python train.py --hidden_act="geglu" --norm_place="pre" --norm_eps=1e-06 --positions="rope" --init="uniform" --init_std_qkv=0.0331 --init_std_down=0.00642 --schedule="wsd" --decay_shape="linear" --max_seq_len=1024 --dataset="wikipedia_en"
Each number is 128 + 24 x the weight over the matrix's rms, rounded and kept within 0 to 255. Layers, rows and columns count from 0. Numbers have three digits each.

# gate: layer 3 MLP gate, 512x384, rms 0.112, rows 408-431, columns 0-191
# up: layer 3 MLP up, 512x384, rms 0.12, rows 408-431, columns 0-191
# down: layer 3 MLP down (transposed), 512x384, rms 0.114, rows 408-431, columns 0-191
gate408:137131124107092147092098154119118164129162143122139134106164107096106093124155154130107084093143120128153128094167170145138140114138133158174105124145119107136136099136069109113093119155152116127124116144092089127155086120134093109096108129150138106157132152139120125100093129114134105125141139098101138159145123122107121120112129139153139141116090113126141098097135140114116120147162149145152093102135143158102134120142088125124149146127105138098158148141152121137144148117149168122109154180148144124140105117144125131131100104113149132132141155147115123121124111144128120149
up408:126129115137116152123058157124123123113156132133139095102166127108128109142165139125116098136158137115179142101132167134139132112133156138142085116142102081116099132122115117127099085120155159108136132143106128156137157105150086091141133121151164128145115127132109143111137112150115130127153118110082130137128140105119115117122120147107135110119094161099143078097093142094123074156141157154148111109120125140083118106144096115145145134145098113081125164147147103146131159117128172081122123148151113122123121143125154098129115105137165132138124148104145124147135140127165113145
down408:161151115111128116129104132144144142091091143116140150130147107144128126115138130089130135127126137125138141143099117119077087135088153137082155113134109117100156109090186118195092153115168074162146110144119165098093125113108146098158154113143145119110159099138121110126141129142125146128165079109140128123161112138104123113133168118125110065149132117109141119120112118143104085120113129092102106122144131152123118115151117100114154140151067120144147138081125099142137118089133081142123137135157084135156098124148092123135111119160172130177090130124105098135098137102128138151
gate409:105178131142116115139113097123116081160105114139137090133123094142143093128154200107122130141138141163141178132116129149163133115120171146083148116176109122130122113133163160137119110141132120170167149111146121114151104124134112150120108125112141116081125166132115125090104093133109124128138105125106130165177147135134143198096146145112123087127161123116109155139103054146121139143150159132120140089135160104137103104152132135087072130099135089143100115107055096175134124119129149120091130158084131137123119187126114096112105194121168140156101139143163094128121149155087099138
up409:127143138107105116115121132161127144125144137092111101104104118160135160108124071120130108112135121103116114142132153110130143109140120129129101125103102101113126130083127118138127132089155111085090121138138133106118170118171132110126063113094166143141145109106116109124115134152100147072117138139142109120110189158108140131125122145136073130108123153119156210074142135065168075142127153109155210106171147112137151117146106150141120128127127129111152131151118146129163126147134112086148133104146093099080152130120116113133148113137095101098108133112140099165135101120160120134
down409:103104149108151105178135138113079091132051140158179158064145162161125148151116099121163106121131097148152105186150116126129152153099160169104119135102121072109146129084149081100123135102082159111120130154075139090177149169137120166109105124165167105135125111114146168133118146144116089137150062087123103113155126122115129128111127148167170143179082119147163106129143122147094144198099089109113151112113123096169154137147138159116155186119159121146124130153163089132124127118112158125154131153142135140125118147135147152091100132116124136154152144132170072154120086111109105109
gate410:116104138146135132159114111128166106154140130123134145106120110143124130092108150123110108124129118138149101132145178136119125113172117091124132150147179130173106120128110119139214105147142129088120156084133155122127109124170127141093144138136121132110122111104104161139116129161141179106130145089133141138084080088141147113097088117130119132111118150133092186103138133127114142136144106151122134160124141140177139111122142140115162114187146114063152083121151115141139150129105150129114133159127137117116123129119098102093142143119161151120101131133171111145131145148091127111
up410:136121123133122168112136137124151109134135129094158125096136097132163148133109114106134112091139132106108135108106147110120137146122104109181142142108129183176098117139164147134183156142116156164101122071113155133127147150073143128123099080143094165118099097133144118133110107142131130102138138087117112126142079140104152094126118126149119121115154138094120147129128142105102116159109128146149167099113162139147100072106176145110139104126135167082116164122104124113110147106133139122139142138128141109152125149116109138115115163093147125145135126179103126124104166102107124145
down410:133160110140172151086118162121154168163111150175128105148102126106114136140077130139158103116107178132098120128121119126148170135096117147127161100144146128162136126125147131108110141078171174092127154113118115147130147154186120130134120126148146132134151147143156127177143092167090137138117119143150092133099054132139128143131177133148131137130130138096137132140119108140102091129109123127155113171130134113104137148144144131118128125118078133136130091138134124127126128125134104161127130127121124158141127112168080133101169118112090116094128144137146127116128113110139106152
gate411:191136092100109160127120148130112129113110134093155139136066072113095154101103106146116165083188125167136167182156120141102172149127123171135106163154130097097109143101144143111137114172137114118111144107126153128097134123149105162148143152146148134158169129158112152147160111087133084121122138169131085115103121125164162126146097144183122071096123191140147111151133119141081097116113145110128123084089150108110116116150124116100145150137148152145104117183120145167115142099098146135153136144120113122121121104109139157131133101100155139142122100164101091130103180172137133118
up411:118121137130130113133115112108144171128128148088108126112133117126103124127132141111099112098143129154094133127153140178133107112176133134138131105112112143133179097129124118144098119140132112142104108078161114173105112137104134137129112136140116136108138158129090135124100146169177105123127106152160118126126138094146151103139125143134150150153163138142134116164108097119140128110187116146134140081087125170121095193097119127132146116125152100153141132128114123101125131085100061143132153155137124161125149144161075137140142156117120135137125117098105187149116159090133111140
down411:135163105074109126153140122139143099147122160152118136139108133134144124167127130135117168094160134131129126108146138136087150076109112109156126153124097126126147073051098134126127150105100099113131107146102106143176131150107117119172128177147157069123133143136102136140139123151131133171115088154149126095116147137103112087129152128183112142089125149140144107113133079097138158150135158145119144110149168131157104116178148109126124105092149129163138139144133140172118129123131151134116106116147149147076125131126137156140116097126094178105093102110099176159142125151106167127
gate412:112115096140149125088158140134083145123145084120132121118139130170159084132121148116118162149133150135113171136116106137158150112155168148116119132128153115109120134156122124113133137121126076095128132143120144129137143141204137174130117130110141152113134125125166107122150155084129154129124142079105141152109105149141175106129106131087179136146109161126156134157105134104142125110105073167156068092120119099109159120132136149085124131107104135130108100122116133144125123103125139115140139122120160115172150135179097165139107156110092118170150182142126137143124113147131131123
up412:120144176121093148167133102122172124098141149144135146131106089120129158163163124092131135135097069159149147109142107129124144163149130123170092142082090098096116126152092142119155129142100102150126153160120100078113145120132122133119096112159096121104140119124102099160128151095097114128092150136166145141127106140093127116126115146158135098088125116154192116102165139134094109102117161124125149120098078174110142169116146116140139141098143140130123181135090148121139144150139130136139097126135148113129174084126125104156144094137156101123122118102097131184149129165121150140
down412:106140125138106091107144102131124133110130123100115144111097110137115093114162106111145144133103108123140123118112102181131143115140106131161187148078128149112095117134111159104127107153120129134131144113119100145145185118100148151140106163127078145101112146155142093091128100158129098135140111170108153177139115109114112149121100118169127111145101118115142112107120132109130111159079116107179152141138130126170123169134128102126103135161137167118154120123133120106110137183155138116119158146120153101123145129120153173145110128151105111100153052105126163105128123111123093115
gate413:138152104180121123110161103109131124164188145140138141167111121116126161172100125128111103174140131111102133124127112107146096106126136129127112180141116094116089108127129124105123109188133176141173136119097134140115155116105129116167095112120120152133121114107113153109121116145138181156098130119087134134128136117133088130115123132165136125098131097127144116147108111102098110124176169167102091138154122103099156105145164166101129150116119162105069169154104111130176088152124150090095129112156143123147137114120064123116117121111116103190087144133171121159132121118116104112
up413:150155110106135105127125145151068121135128132118090103155129098132129133122140133110115104124124129130140131129147166133086125062128153152156118154114095107106191134127105106124140128139113119087164117151113157164123118131114134141133127127144140154146145140162120102140139144153144139125152170140190112139125152137121159162104145152155160122159134166129112116129118133087164130110154120101094197128093155110166137167159147122165133152106145129129121140164118133133097108093145145178110165098143095114110119130153169140147133087120126150087124093157114121098123152090107163215
down413:135122122116156104108056150139084092127130137168134084111146131113156167133147101077114096121120156124160098101146124140085133107135147142077093120142132149129160160151131120094150151141123107131150102135175129112118138145105151137145147135119145098113129194129162124108084133116142147156111099151147147170093084112131147153131095103145135116126142131163127127142132139122134095159112108095120155131141103167089150187127103141129154156105141141169141110123121148197122112110139163127104098141107142144131107132137151123129127131140083078133127139130141136127151119125126130112
gate414:129165149126124148144073090140099125128153085064137180116088075128100119105138128147176153130097165152141152151120081132148146127151163112132102102130141151103093135109149134142098146134192136108191131137136161116103108111168146107133105177166120144121165158093102161115139090133109106057110127150155097129094138116089138151123148135114095134114170171124131123133153091140110104144116198146115118087152137084129119159139132130162140139140137136142155131142089136130128109128133128130141092102197118146127148132156143137126171160107164150139144135114148104126095083130129142117
up414:097130154119093120111118166118130069145131065133094127111110112158106122137144148125128133078118145078165156119124148151148077136121146125135101155132123100095126127162121094057140122117165122126173145131144188146117077121155109131140148170108119128110133133144115155140079112158156136119098125170121132120146177128122128165094138125138115137132166125128113127108128141135132081149173165118178147138152122122135133126134132159138159141124115126132176116141139142125133145132112125152061100112104167146151131141147110125113133114144135102098167133148127137096102142093093126153
down414:120177151134142147115130115109157141111107142148116104141162140108106163154159151108142147142093142131125132115145045119137131134092108119143138174141083174113183134165128113150086164144150135123085107134165099107163129119110108135122137122081155176129091158195139119131111095078099118156119137131132127093158157151126157140150133082153156117129116132111108113082121133103144137124135108110147161089088152156093145115116117103144168080196156121101115101122091126144148134143135156101152118107110128111157119123075099132107128163090140119117142113149090162109163143153121121134
gate415:114123136159134162108137154156128125156165088121129157133162155155141130131120135144145084126112164145120104136080101128084135148112074161140139082121130103098148136106156120141149109140151113161099136124190150134157084124168132105133123143123136153179101102108159159088109126123094129118129137117131132167141116121107114115152081115163062109106115175139128128132141119121179120124149119116080117117143115122131157153163097094139097095138124168076146142151127125154098141119149140125167187167095081107172173116185157158112125099117120119114156129139108136118099147121161151148
up415:105091117139146146126162139100117150151155161169095121106180133146077164121086080118130078175153121168121089141106152130099090138109161150111134173129160139159157095094104114150123153136076155186122116107103111052114135150138157142145100070145146116146146136137136100088135140171132124138140137143160203121114109144089076160102124110118095121155179161114150138094112134106127140146078132141103103093135087121087164155161182114122129142120166129125108152125093135150128101144141135121139132085116185140112126130115091100095096144125145151109181124154147131158132126104105072134
down415:161150138143126137091189120085167141148129133160148127126080132131136181120149155146189126104121097158096153131148103126101133123182147078123138171100145147111113175133156114126159119098121155142085111152155134119137125099150112063131134134131125125144069124129114125132104144159150160130092167108139126178078083097149119159118138075154166121146110126146118100177111138177140147137112111129110125133115114086124108098167146132098148142118117122121144116128154096130094122134160092150111110136157126141109126145146150134155144103115123073094165156153038133093098090195146158157
gate416:109113138164153107159132155106121132129106167142085152161067117132113076156117113087129125131136153128141098097114145140124142188144106157105118097141123176105150156165098125158151148124066128135139116164126135164115094144106090085144098120160157103119142120135182164140135165117158149152129103145115080129128102175119110117158109141115135154173159128156113168128148120087136106145157117096109101098184137113114099152134102139135102131113137110140139138149160162103123155104094151122115132120070125103114115080132147115207162144136077116142111142130133102114106108104161137074
up416:114138113170163121112102120112089125160108101149101099131101090146121164109104145148105126121138116162161117173128146179164137115099142103095185138153149128150111097124082124137127139098088104151147173152117124174146132126119089114143136107132109119128116111099120138150135135142146144166150125122187167144123103121100128119150052161114131137121149142126125122127136074109117124064124129147154118152111109122136136099082150150171114128125130122128155119138125164132140118132145163097118136144123122146112133090073130168156127098142041055166132159145110154151151136138101132128
down416:094123103150106140076155104155128150114121118148110100134121114130125158129114154122102139106119141153117152127145137144123148093099112114114171099174166129123142177134104122175202076132133133093133124146107119144161120083106140124140102111116120170122160146143153113115160116189162104111129170181125132140125134127122135144145102093135121122147107112118117151110162133128105098104127110099112112160132111117132139117110096129150149129146096108157138102104159152123126131127162111113103137118110144118077138122107104145139119120101126090124148117165100149113121137154087119147
gate417:154168107120146176140128143141105119129158107121133126132161128179128195161138103127130154127147134119120122124097150162067107152120155104158173120156182140137103127133132118093130092131097114149148107134157140139078128101123129141139128101132128107119094174102121175094138141129103148134128133160171115128127104115156123108183137123146130151120133106135152144103059113115124159118172112102175126128181105133115119128145115180125152125126115119129102133163195119168143150104152144143137118148138170119145138141150121109087123101142105106097166127142091164125158136142103110130
up417:125129138099135145123116177128157141114157147090124122144148106150146133174146164108114120172136147140141153159164085129144120173144115105111158108108169138160126116142096135147155130124111149143126131114121141096147163168097133135129129123151112111127147130112142146133164134083154113108152096155097143160136119144108095136140129139128118188151131097125160085129121111127145150107105160119089110118156192143116128149160113154103138132173125095125127125136143093131138098114147114128103073135139138122132106130160121098120140130120120148131119116155099120133137125073123103146
down417:119085082153155134097139105156149138145149131099149154099137109147111118121129139114115086113144139113114101151128155142126156139126151135097109141128117128128134154129157142110144147130133139147135139089157119114122043128124115151057123129093147096099128120128122118149090146099109161127138137076150135145105139131121149110126185137106117109138127099181107159145124058104151156180117133148107107131102147166126169122141163102095151111164129136103095132181105153147091134172150100175155109157114098107096147163118102087106087107140140103125161108125109141139087109101116123124
gate418:133145122124127151179132149142062121173114100118125103175119141127082153142115114107108108158154147103166116127172117117117139099109112102115140123100135131134150134136118117123105096125101129103124137134149106133158149108123138138149154128145094129140050134136163114094193125105126082116126125131111133112156156093152106129124114122167088125165114113138129139097111115142148119091126165138104121079149159146093147125171162131115111118123131092120134141154150111114126138108116109118109130096135144096085138177148131123113109146132130123149164178150116148121131114124126136178
up418:085121118145135101084129130159118116076116124128120128140122142103146141133093143119109136138107094118112124120096106080109140152136084133121124099140148090094152136144127122125184165139167149112137110134158138106121157118125083124089126171140127151136136105100178126153113108155109109145116150169140173124207132134149084095138128108123156113142129139138162155135161118108103135122128102118134116131117123126107118135145141176158109156135186147137108130121110137139129139119163150154160116113145144164121062141133155167133146095094120119110171125125148138133101156111158135146
down418:160120115125130117137112131129133065097112144151140162087174121110174096100112117154163139122146111143116111121181110107114145137177169117177121064144124122097111112117112115122171129122139169150120117098154131157108124130102126104144104153131165109142126155144139114153078089126114113153128128094144116146169143129109122128127110159122148151116116135161121100126161108158123125201161096101122168140131133075121187138107126125151116124109101163140152106165146126127121113126169141159166133129111154155110180109120154181129109109100120149131119138183113103128156152136119145104
gate419:150155141109156141164118121126134141135110106163159133125144129135168124127150146129167140168097138126119120078148134125139071142119126168146118142106162170164139137158112146175127147114134155138162138160118139135104137120137140143150094111145114131110133095141117115104141102145125149123140109113124155154098071091092144114084124078115129184104167122101135156171119101119132182132107111144120131128121152125107126140139129109109090121161110134077146166160157163098153131100140144125130144110157124088112167161108132124141120111112115140137114114117122119138129184150177111101
up419:136128189134130103110145126156145134119123117128132193118077130118142162146128140136131133122178090141132124104175115120118131146138126149151111129179149127160128094113141155133175122115109130111150149125155076089129131112150139158133073096111154121117110114143150112100106110146144172122114124111145086131119162106117129152103175122151156148105148086130103132095135093121120153088127124131125131109089128146081112138092097149071180099121127132140134119162100138156150072109133116141138122134123121069110150127182181120142116156124161117142136107076106126142146123120100130097
down419:157113086160148155183098104110109185148136130086149100129133100160126126121119135155122134196149111134137085156143135126105107160164180121126138093110120123152092127120131136130186157138133104156165152161150134153134108124141175148187094109130133127113107125130129138163152144131121112126120153166161122118113124104100134120159106102093190138157169163127132121176173121112107152117121069082083158144117119154119120166099111165076101094141086106152148115120109132140131118120101133095134130111153143106133140157104106125119177162129107117176128136150094126114103123119193099111
gate420:138150128143132124122157107137132132122096121079131104125120130145119109063165104153078143114110160178135115163161129133123169085161146120120125099127126135100113102088142084135110160147133182131176121144188186140147116103099138119126121088101162123171118089105148092091117093130110171148151145134132140114144170136079159126157147123132128184124142153114130145113107090143135159112152142101108137082100188137086132103134085123112097116183157117135144151139138147118134121145196085091143105090147177125115141161135127115145112134125144134140125114164114132152099137098105126113
up420:104134137097142095106115150111088168153110157118158135137102086111135171132129141173151133113108137153117138149120122123098119155133111128126130098124119124146113111145147091153109140134117119172158130115117135143122120131089155136096110141148163151078140146100107167132114175141100149169077148160093104141130140146099105154123137142106143143097101129097092159132170122143118147141126114099115117120105113183116116124112123103109110112096122181141158150118075118147099092074098098131118116134072128119130116107142109126113115086138132140163088094128093119140147145166079121096
down420:118114134133118145147116141158157111130116131110155107091136119131149168105107106138098114147141085144146139111150144108145088156091125143124120130154112103124125126162129193111157111137143119150126139138107136122093165144155105164058104118134105061125107131116124108121125124110114154104102130121100198103137069090079130130170121125144116219136132119112117122135104117129140116088129145183128119102116132099151114113127133127135115170118116130106094157167093078110125131103133142102118118118131146118118150147155086124146125159113102143154127114147116085147128113137103135147
gate421:157104154174151126098124112146140132137139115122144121165111136138188086137158127162101127129111114097170130103141098141152063116120124138135103138114135141100106161164115098087127147159108139113156144169118108137111095126168141153153128163118158138085077119121131157118109130166085152053136117108132149194116155119107111097126111117125126128057106106093093132160149159114059115114107177118170143112121112104103083102118156134148162128152167114118142130158149152108156130162142079127104123125151102146114185136156152114141113140189087154146110127134121172142113135165143113107
up421:157110143163108122106080153116150128140122143147157109130059129128138125073131097118095162095132105110170135080150139119185100099163120199141089120120150123109145113135113091126131072153108134110138161143129146099191094112161062120116129162128141137126105129151161146130159142116120121178132132124112141126155099129117133111127122092145112118190133142124112135086169099153127115140123082173124125117155137122126119117115150086158139123099163131162120111142121092134152122164137140114119142149118056146126127149137146075116108123101118145118151159111189128113161116148132139113
down421:154116088103140111176142130076127158146139121088122128094132141133130093149114085112128118126143096121156098124122135113159131148137118110136213126157116108110130110122094182136140155146149159127156137132145118116171129121171133123133153107130097122148144147186126158117154161114126124154109105128131169164096166142123122139123106103085131116103117094165139115137138174180111149110095114135058086108134133128112198167141169132128129106135154145130102132154078100109164132105125142163131175168150124087123077128118184154055130145116074097139083098125128133074126139148138111140
gate422:129154165133095119105149143110149126124097125184185110092107111229168130126135126133129097122109114111137081144122118113148095146097153143136139164115114114135139157115133101157098085148135099128135090148146157128139152172126120127117093127163137084165139131112110134150158152164162129184087135166157078117138113140152143110105118122056135174136143144140121115158137107109113166093170126083152154126163094167080115106155112129099106150078129098119121180120132098118145160128132156135164150088191128135150150085120122141102139134139156118094145142095151092144164098166097128146
up422:130121115142082083150141104154181094186119132166151117115127109147098107143153133131137145108119166202153174161090099096134140107112129174175145156100148150143152093116128156118087139109133094102107095136120134138170139158150152133097143151120129061124168166101094163183139135124131133095147081130116116142134155128103053122151126094150104147122072102097129100125088159148074108137142118195154144134102111106097133117115143183109125100110162122162144107139083125140122129137109137143132087157160119164106105116125149173141147123096103119087170104108119095094146105153100124121
down422:169126132141129133157140124155132119128127129151124200111099149149124108150105121159092111102117114143192157094116126120157126111119125175163117105125109172116131140115117128135096139098147138167148108143157136148137175113155126166179140128129145163104140130136127105135130174129083184146136137121109119169168155133125126164161134142157113137140164116122098066138167132174157143120129111085133092168098133126135122131126147205109174113165135125119122149141107128116121149074075175100108121112111115126133133100139143103097105096128145102134128129111095136122167131130060139122
gate423:119128103153185109152127174122134135130150133083137128104148139117135119145116138134149152149149146132109116152077154158132136107107136119094123105137132115146142163108100097160115114134121125148118154142164121142133136159179136163136138105132120120104158163127150117138188157156081110132113157133132116126116114107100142155154136164135136136129121149097143110118098165132083146134111136108098130135168098117105115113111084103133111123110104124096128141114121098126104165094117141125137136125149111095126129121124131132115111149137154130113106120145125122125132101120146134113
up423:093100131125143137143134128157115131079123075111153151067118118121137116139154144099192088105086150126082128134137149137099105091141109148089120152132173135166174144159126160099143144188139111138134115166132100103148138117126090141133095121114126113139136110180122108142106145132139114128108140126136129127150106145141163123093138132127159120092118120113131128154091134097117165136112130161071141128145130118171154162131106099126127128072115151153092170139128138135065142149096123136128135134079155143117130147136096127105144150144096110125144110123095138134093134123099120126
down423:105137115165136115174141133147114094148143147162091094148086150071103154110128103141147140141134131100111132139101110106138155129170142099136138162160135128113141116123120104160123091136118135117126131101131150131112130139127140122138127133120110167148116123122128123086172090100120131122135147136109129123113134140168126182224133086113109107141123143131124103101126143103144086104121109110153139121131137099152110093118121108148077115139133110090128093123121114141113134080150141119163097159111102128126110143086180100094168122150150093130081123151091135128153126113166081128
gate424:120144100111131140140153131174139124130119118148162134154116136163131127096140116106130121122128116140155152105163106124098135122112088137168117109146123140111122130164163102142132152131136129150178106115106106126163117119160164160154129117134117107125156162086120170092127125102134095166112138102108145169090139118056162133100121082120129139130095125118147128173138133125097147136099122149128156162077121133110132112123128142091096110070153112098123110122120172109103101134146126157117107096094119124124110133120142131154117134163114145118114163152107094064125127125117100115
up424:131119108127078107113141158115117153147117148153107127123141149195130152100147158151152141093112111085117149103101154106040126136113131129132114166119150088110134156132139059124158134080104096164138082135142088111087131148125154156115142148157171118108134114102131125139170128108140119103132089101140157169133115179140118111119138156127094107114128123113121122122117139162130154126131101182165131099133141113121112097118116090152132079121124115087156130118145080122124129118093122169112110146099139146136140127133131151114148159129129099111158111155106122161174120145175124113
down424:158076142128120109122104162096165145105117152118140103129121096147163112109121090123110138094123140120140171133116131131120108122130122147117118203133123170132135100131145107144116153090158159130095073158169113156135117123115125085130119122128135108100117120141135145195169117101142189112126095131106121113113128146147159112123157112090145145172113090112133103138186096078117147128128142118119105127131165135083092133115117159101166105114131166131154180153120106166146175065087138177141090133103061142158125144201136172130111111129122107125151130154142137141156098138120124133
gate425:130106146163082096175139128156139099115081124128123077105158115141117102106116125108115109122148096121171170099106098131183119119110154135135097134168196078089143136173112116154114124143104115141116149180132115111100099140146131180095053112160136125146133120115118100112111111122143130126130154121117152096139147137116098090085154116080203141139130151093102133147094136154147107120178162143165117129139128111124153089130132137105126110142135139129131120136120163133168140141137103125140079120135197149149137149125114084129054137162176156139139117131115125115109104138126072092
up425:100142139120141148190117106142146097142122117131139120128133153157146117104124196148114156194138167134114148080161104078121163078132154146118090142134112137135124126089133125119132119130119068150097114156125116144138142163096063164126086113115142126160128150113105147156141116113137142098140084130131120184136097119152128110155101157157136113089091139137129083131131126124132116090122120159152154144134131117073139160107126163132106109107114130131118153130136192153121136118169118130150118096182152146107109155129131097075080153121143155159120092137124087137114135122145135169
down425:112102153136128132174137141155101110155118168161109123122147147090134125142107108074152165154161114110097163123126088126130151104116123137147095169147162110111137170112127169138130177137112100147117150141131116086123132153172116161118114139106146208127120145119138083156089112123120119164150129155070175126132155117131166115080105157115113129119132123110111104093086117106181072148160173134103174138120139110155153162102109125140135116104135144130128149111119142139059158165163108083135178154142191129125147090127107116133112171098158116107096123137115152095137143104085080152
gate426:130143132111135123127183137122117168138145117133111138096167150127126143154099166113127137130127130148139138133152154110152149141131106171111141101136152130101109078101095079122134131150160124104098105116117149142146145094131105135168158113151184128094128086083085157120164147125123157114100100112136105121171144107121146112123124114106126160105138165145154115152130095181126136112093163094125148141125120082143098085095144118184084137103131148121114106136079127158069113089057129117147158161136125093098150147127112140154131160170123125134118140179154106147114134133145141128
up426:115127126097130161124127083112105106179143109109124102104098143135154130136130122058163060090162165159117110080167163135098120134121163101094157123118139093124118143119144115140134141082112132112139123139110138138111108128146118154126113126085093132117089144124135141090115117159118127163110167111164161111122124117110130157146132165086135172124154091140175164103163146095149136162151083115119149160121108133126107146116137134125131108126141101122122127094143145134079122117130123164149128139094139091164139172142162097118137140134091137131140085119107143119171147110085138142
down426:160164141118126140146088128087151144092146099112120110089128142090110095082156147152093078144133121097155127093130109131152129136077114127125145129137156101149144117136107113137140112106103143160088104112133171118144113178179128128113137128142106159131114117152126152154129135116131122142111138124137131106131168174098159115142131133101173118124130137131140112131115100110151107123068121137151103106144123138091154126122139170126058155139136147100137164143104098133149165099129123131179131100120105128127127128127125090076150098144134117143152116109121059162110135116103116146
gate427:121150127111151111096166135176150136123118145136138116120139137145145141112099159177105081156132165116114098099177144115128143137117134160154133134156114162108112111151118144107102161141135101081122086150148150166115094119102091121142122096152124134161130143118121159141128126105131095170142145127164090162153121106114127110111115148124142110087102099135102113133107139142105096160124065114148092118144172126098127160098150177133126132099098138159135134142132165113141123171112139121137139098138113093115115109100091075125120134123093096126130131104098113160162153151150108108
up427:118172120145113177136107120109145154156113094130123120106107112166124112117151110148108119133156178151133118148155094112096188123128102138131146147144156110126117164117156151107141106120095124114178150125154077137128122092127142118130137144144155125164101147118128124162163121108141130114087127153131152104133141105117139133132096104159116090109125165111153128124150133123100139134094165099107143121116093135167101140129100112098094113106127082144133101093145097158119149115111151096129154159179140155100110128102138135102130145131176128121118142101115125151112085120137076137
down427:141119135148123115097147141138133110136113136125142104134173152114138162139094098179119084198129160110148121143133151105096165100088122111142131105131128104132069147151120136131076157159092161121168128143170171117157049145140117117160122173105124115156137125096140153114123100112137157122169151150105117134086153117136138153158104157130156135143129124097104124127144140103103174159159103102140104128137141140132137150121168134110120107091115142131145147161118124126130136104158129160121162120151127129106068105138098170114118130147165127114147110091137137120128100138124102122
gate428:103141156091114129107095145145159098121109145118117101107122126147102141104135150125158118141096100105119111127095065081130136089137121154143125133126115126139143138120093118161105138161119069131116160147149134154128102139136112156121165089124142115143146135132112150129192125143134122118136116121096177119120126138122151112126086136114097117123160108122134092200168109123111144079134122120100119085121178120136128160110123130122146164117127116128124093166120107157104145105139184156153154136084141143106124113119122105145098087134152140122122098143131094160117134147127112137
up428:116104142128151120140155138110092133137112128163112132131148139062155154090125120115136099115101120137089132113125145192140092094146181133106103114096147119094190091088115114132091113114161162093180125181090153108112080108122164111088129167133150120105132099170068151119082177141119197105136138113091113103118137157135120132112149104087132169120097107121121120115108118141134116129137164149123132093145125127135135128165123144102114138115136149137133136120130096148173145122107177093142111136111139139155091155083116124086123104126120093105132084089120141090148155139074151135
down428:089139146158131123074147162161145148125111116111117144120131125134108110121117123119112170130141142105119121117167097083130125111110153081133142137117157098083129151107091051131119132155115125149181113126120191147147110162130162134109143149127134118104144112115161116121115095157155121124118156097112135162153142074140107140136117108153124156123138110164124058139105131117118155112168156098115104150128150139156140163154136115170138190130155115153166120119135127085095126133161131133088151136149143095131113121127112133170130166141162137089114126143113133118132157112140099155
gate429:153133088120113123142089094148088103155159133146118144088141117154103182126120091128150132121176123138134132116126076172191096118124113094120140084116071102128114105149136121082127130120110143168144048146150150138125094135113132105164081130129102122098142114139109113096102121143121150125159149133119155155136164104143116116138134121130115107123143126108089158121120130080121120075150146148124126127158132135158128149148142136130134090093123101120130148137117130168134152146151118153199160065082107153121105130132123075132098075151079124163134148106115176103146126128133123136
up429:128129143138098081130104149107143155151131150078139150165141158100102127098139103119111105154159156158127114138101148114118107140131115144176103129097115131113143157157150137184095141093079107142151153118118134073135073177117147123119140109167131165154135103114161195126119172154091112100120112115131123140130158119094105119122129144098111134109117068124117117131104108130089123152136107111098103151144119120136124120148120137142147170103081099133123123094120123094126168154168116182120087161158110099128110112121134113108177148078161155099134113134145131131112079180123118100
down429:081131141130111110156134134160115105126150152181168146108118132112130100111131123145121093150112092152125160123130146162099132123141109145138126117112173149147151147121132153153156149134148151123094094115131102194114131081113121181123145141099129124159115171197085139152144113146126113139148117140158132099149113106131157157164079107113103128111112168190107150161122141131098103116147090114125094119114156160164079108134120136143153120099132094160123116139116138106151125088121113138114139125125103137107119137106106159128094118141108087060157136157125150117123127114114134164
gate430:145090163128091109102176130139145163096115115099117133135079161120119115149142093122163162137150160118140160131087126112115155103154111091118165138121159167129139146170110087108117178104158173099164127112157151147133132166064181117145143095121134122125130113168155146152131107170083104133116136108176158137138088132155103108118137136157123140156165144107137105131126122106118138145159111133097123153120172133137126080130146114107168154109145086119120154160119147092127110177131111164127131129133175156146077170129154113096097140094089153146176155126141133099167112103171127135
up430:148118116107127106137152100132162140144098177119133122156129127164136129158120109078106138107164160117137115165097154118192086167157125141125108114114151110096121150126133133121147134112167110166125149097091115143087135182106161150117102133174156078109149119170114168100164102145160156148113151142136118135129134145158150134081088182130140134138149133127111169119116140134149169167145134139139090117152147139123100111137062108105147138140118103173123136107112140116091147159106108137157111098103097151082128117110123112115141170126113154138084097123181077136113129100137131154
down430:146152159125133154160153122152099152131083117150144098129112118174093100142168122148187119106130143111150123145116098152132130092114161126149176127125126110129182111144070114176126113118145159122125132148160126169128127125131139119118107144121094123104145097183121108114120163132134099133139133107123131122134099127115166148103102114075111136118111118119097144144137119148115124122105144141133113151114128166139140117142100102128114134129119197120126115122113092175139106089126146160153174146141133112150131122129126181122146158146130101129137125154061132121144135141109171112
gate431:129136152140167101127120123165117112150103129178129135096110112143158085131112161161117126150094118156124141122125134116151071122121112110144153122089158114144161136121145118139167146125143127147179107176079126140124121141163073125138143136134092104130107125104145087150117144130138101100136114165098118108165081110096139141145088126079151176168105135082115166170150108131138099143152152162119180122149148117124122154110099165120139112081112139163133134168117118144162098104112135081133117144143135140153124114114165177136141167127183083184152138124094132150131135121164112089
up431:146113171137122132096121076111142141144129169101132138141143155096134151123138119176137136145134101097154133143139089144112145136138111128138133091132127142131143145130169142155157119167115165132110114128143101132089140121086156156168140115147124138128123158143132148124109155090120127117130141167103101095124128167139088085170115138093130134136078124101128151131073136144094103107157118121127086144112139123167149150165101123151124109140163101155125150159108084164140128137124138136139107101100144131127094112090109159161148129151133129126105114131084111155149104135131176135
down431:132165105099133100141139132103144146085133152140093135166164139096086132127107148076120112136156100139107127118133136126120132081117135098139090153154146148118122150164115155149160163119134124137124123118103091120095126109137111085132131106111090133124127126095138115137131122127134137111127132128103120107157102094106151119126123157115085115104076120158097156116087167144118080148133131175167089118162128091147150100148111174120128117144078165114123120145107096132170123132133153153163145136099111137147128103110151097141122133175118146119128089128142142118159130099101130101